Weights of a small transformer language model.
Size: 13 layers, width 128, MLP 512 GELU.
Architecture: LayerNorm before each block, biases on query, key and value, attention and MLP in parallel.
Training: a variant of SOAP for these matrices, 115M tokens.
Each number is 128 + 32 x the weight over its row's rms, rounded and kept within 0 to 255. Layers, rows and columns count from 0. Numbers have three digits each. The size before them is the row's rms in percent of the matrix's.

# layer 6 MLP down, 128x512, rms 0.215, rows 0-127, columns 448-479
108:132108140103130100126105171133136140112091105108147177144148153134126036151146138140132109113105
098:089162087135080125097174077183155140135150069155096170118083070120149138102172137119160134105093
102:131127109099131207129093141170133121168144127131168089138130107105134187134114101081079108123130
096:160065178158191168124150142107118115165139123096130122170068183183120178126151122141103078140118
104:116160112157101134149138151141092150124140139122126125131151138151168178082157104104057154166051
102:090139117124169159117142116079147133125156116129087109144169116139147168131089158183132106111111
100:112143122203077157116152088129127103086119153113097103131192109164176135145173163096098112140152
106:190137105120124031128177103078161170138095135161119130152148163112088070080121106070182138143111
101:093098144089166137091145154148145111141167105094100070158149060149100157113138099151095128104111
098:092157124125155117108129123157110206171110088120199133160107165121139163128105048118120119116084
091:055129095129113170163152072144156180104131120199100108129120118124150144184164091144173193151103
099:156160159092095167066137078132135167119094190125138128095160155085084123106120077073124089173182
100:134177103076174161125132129148153110177069170133128093162155124106118104109112186113116145167090
098:142170148165152120153122144169118125137154131142130109147070154146142136158048207159123131129160
095:058085125151049104164162126131143154121067174161044118098083155104099054157114080095117123171079
104:124137168133128112093133022160159159145125108124136125121104148075119080220100169121128127072145
101:113155173148152131167129088142144090146083128093157100129111139129133096096109164119116125152103
097:218133165132134157144088153140137079111095184146098126114141135152140180114078119136150071114191
101:113125114129113113141129126090139067121112106164128140127166105118127192136083153147159188127160
102:184151161102050127157160066115167113171149091095132098141168193084080082170126131127171107162155
100:107135072164180074098114077120165121165121116120155131139130097129177153150159155144153158136066
102:117094093191102086127142153169180149129101116063078052117173137140117141176116165159127126181108
108:096125129116102115140110108072157121090139114123133144100144091157130120050146116106128117116126
098:087131097133094098100105098147169121112146099116151164086111155160105164122119182127137116097100
099:085131119142111110071103130099092148144126115150116107131062109121109143130094078155086133150137
103:162094115194156152094142108134094168101172143130142100151152127128141159147140197058149123111164
094:053160165116158189147106095179096058132128056172127132128124095113107075162127169118100119084145
102:249106108070120188157121135115031132145146100162138126115144096150081152135130140098133116127093
103:193100115180138152124046103158067125122095121148175116151102118086088187105117173118043108211149
105:111116137137129100124156171102120102110137160134120132126162098177105143119108139143130148128068
096:138081102090101127131103173105129125100041105105085103105078090068115135136113171127143179188160
101:139145122141162124179184116132137094161119108131089055154125128149129086142100140104133136154133
102:197110137096139144172165104146144117163135117116077086129162125134052160126151134180116143141113
088:074123163122154120081155178156161106162105175145130092128121101126082160145170147118119097151169
096:119162106150174127194187079140136107090119168154097102077148090151117097115192142139159124141153
097:101109144154107176101153103151165126057123095178110160106188059095135173130172167142110099134114
104:139081116145137146159133084114124115059178165147136198110096131140089085107125112201117099110181
104:144157145136126131165125151128095127119126098123151119159122155120140200097118101186132144119135
096:162179149129088126158158132108124099152156104138167122178121095125158153147127159188131131115135
097:163126128083145141122085090096109108120108144078105145149132096109126201076073136121062127125121
099:114137158150064136103107110137179105091136138135148152153076127121161176103115190107099151158057
108:145191178132182152118115124188065165133146096159167135139084150094135139140133171164164087171103
118:093117106086131154102144120170115095135204167152043086177140036168142149196108129161079109138120
106:090163056146113177156091129140120193095124118168177113083104144142136103197084127132159077122147
098:083086075185083097111249139152173160121157061109151111101169094034144126152158105159140098136169
107:124127159156168156134152165136164166104141181132161130158176137132143161125118096050169155129160
100:187158199109133151179115083118166143171099142110179119114125163126145121112096109087094067175130
100:118097143133127125112140185131143111157122167121133172089157124112183184166111134156131030084117
103:009155161087073120149144147150055073075160154068118173139094096133180148114128149120090102166160
106:135147077106159172133129109112172061096104133146101129165071079131177160148153099093143186127164
092:023140081149102151158098080138154106123076129135063077122120119127141095187120136080160169111120
093:121079120132145083156129161116156107125083143069121124135028143075136195177147122149197137168171
100:161129131122122123157065136131178115096155119073078091118138078112106188138139057084143157147150
108:082107152159114133095132134147157115116122153138100139112163111179097107092149102127137116082136
094:121113123124145109130156062081153149069160162136190169151151163098110134139098091130147136158141
099:115120095151171147098088085128079166173108155169105127145144141110099132124165101180145159136038
093:122178178141125154164094091147108111165118097139130132150104140110172172116150113123132105066142
102:105096088091100062078118112158096135156150169170105139124171125117103110151147115148163175156134
098:189085168177181049095089078079174146098128107097069125149074041123138070121100153142175084136056
098:176130139134059142099140167120147133058120152055152132085133170123087075142179151100162103146116
099:085160114140095101156143188176127103106117098119163162191142098188106119098084116163108129137118
102:107151117142162125100151122112123126117119136119111147122089159075082167123114124134162148081080
101:106122138202056157135110096134156111102117132085145117109072164192081077083079171129110137113115
102:146106164166091127104154094108089162043178148099190121137102124141104129102196183127088077123146
104:099186109130127085191156132089135181122098112155122129148165099169115108070150143124148072133138
095:104109087093087086168105181156142150168052122156113145137165119103117130129126111133116131167138
095:135142154132147107123146132157104146153038121115164131162050179113075158114150141133189129157163
098:105130099130128109123097074170130135132137193114131096171164163132115092194097167171124082160131
104:105153117108109182149177148074121109107116136121185157088076166165184144092071147107189068129195
099:092139150105161153085097114122057132084124202087176130160150156119107175116159179101114092120168
097:074123139160159139091173167166110136138067116170125084096110110121184102078131157072101152136177
095:102191153114140115131092182156158155102100175138152164137154148146134088123156092081213153077177
091:160116122148121115103133125094139159168076141159159108119069181090191119164139122123115167120133
099:151102127115150143137139123196158139073141213121116126113126164107108130089109093139055085096113
102:095128140140069157123099189136177084156145126111079148197157166065112090140138167134132098139110
098:054123119098114152113130123116134142136180101089094078134143190125108103127131104120109118116146
102:131095100145132126142120127143154115182119089150167097071128128157154116145127192125116138147168
095:156161078103139161130145134120183136152155126097089157105145140182112101148159090122103190122124
098:169166186136094099155135071189126164083110140095129171177167121123119114124091029122169180168076
102:156138131170194089124120059128134146123137118134115127141106178129107157145139174166080080234142
102:074183123094115119125100157138098054190098112072162123105144137099062140076149129119134083131152
104:070146125102159171106095169140155094115128088163114202108132147137068163100118114149114155114083
102:141124129117100111126077132155104114105141096118092101110141084095109142128166107176051114101126
101:115115101082111105091084203120117036095143136115173137141054123119121193083143076173168145105159
098:090148091111141131155127175188092116146104134139110093163139088151104076145111135137137136119133
102:165112119138168159107115099138082146078198131143087088091141160184117204135074137107105102113186
102:134083141141109106148138165155156130158167141113155100083126131140120138144099120122156176131128
101:048139105064141092052024197181112136108164081133129151173071148160137160178131131124123128113109
091:150177088114139085134162132105072165138074112115157128145099137122094147135074101141139165108140
102:196156105125124082074173198162104118097119124151159162152169141133110109097096180112173109103159
105:120120108139136169090146108124032116154183182148131144125046180156124120177066169153157128144127
103:070143186073125120156093049077173173081130124131131105140158121099107083074144117080111156132146
093:184157091121168044096139140100122150145139166066128097169193149173108112066119100158080111101087
103:154130145098115159155088195132123108116113157169163103130196129157073125152179163126126124104111
096:136162132100129105146099117119143155121150120146114159145088096066101155080205107136104114144054
099:102138162123109128167136108165052098135136106120154119127063098128125125092125085146102123108107
102:132184156120162136090143195117166090099155137190162097108161144111144099133132112120107141081097
093:191123167145137122136128138134191128115118140100112120123129119123157143136117187149169174143096
104:171067159060080113175117134045120134091131108115167113150190119174194106131136158119169124123107
101:184116173113149093062124101172128181139101110140147126114228174161133044153210155100140152161101
103:130094178143090202124156075109152166157136122132114155167147153153079053107177122156155151113095
104:134168109104188118109171116095106155118118188129099158121151098084111068116118135202097107152089
095:085142133120124117075119201152156092125146157079110146136091166087097049164100076091150113118121
099:191117120134130106142167124141124179103127159144167145069073176162130182187108158114140110140135
100:125171140153138089117088069189148123178092081104176099139177130112154161110120158159155106119113
100:144093135204085122110108182130117082136157130157111179151107157130130147192107100098133115183110
102:121126121107091101115162131129064155169117172101140084136130088075163157128214197173126064059092
112:157127105071125155129121100092166141202168176155090208162115128150141154050188145129150113159098
099:156145170103183122144129122088126151134159113122136158135073100091148076091127160178141104108081
097:147156105161129146096150125150100100158134156118147154133119107115141144176133156120128171125069
102:121088121138183166124168085162126124125103148179124145089176067154118167117143175134159148162130
096:045128182089146145112091083101115164111082143118114089100151134160097081058143160096168125094159
089:121145096104103155144141169075142202099098045175099156074113050147172166108079145102178084074117
100:216112160144139166104084165110159229114133150120166107137112130081128223121095092108200152157122
103:103112174138171079120134141176174190127152147136067109128067165103111108178084133148163067136179
095:159102141108139146136135076118080063117091138104139163121103093124162201141113141120119121163062
099:086129116116112140115124115110073106181130094146127116207093102145136099130112153156152145140139
097:114103153136200142118128139106139190139142120146171112118119074111155097126090070084152127102118
100:161104110146078090061090156074121159103100189110121098134129110156164114191130160173113153123123
098:122104167117117165090101076120196122117175126130132138150126159130123108122133120138126135110102
098:098185081103161146072180119107155130111104087079174077128112118141149103097174134119167194158179
098:081126111164195105157117118150169104156111078135163092113217119089135109120150105140125141173177
110:157103111111131119175105161097192144151120179147122086097089115130102106080165126096080095151141
102:124167123150086092182130084166133064124106086126142112108118128080188084176108164148109160102135
102:076130059103109103201173174110106126116157128090117089125178115079113141141159134204176036182114
097:126080140128101122101146143133129103082134147077120146098183116119156076141167141094143137131151
091:189132094218167120128099094076119156079130133098121102098172104093153129138156191131123162151086
101:111188125126094103100142077174137107130102109147186114185120148076139115140123126125088132111132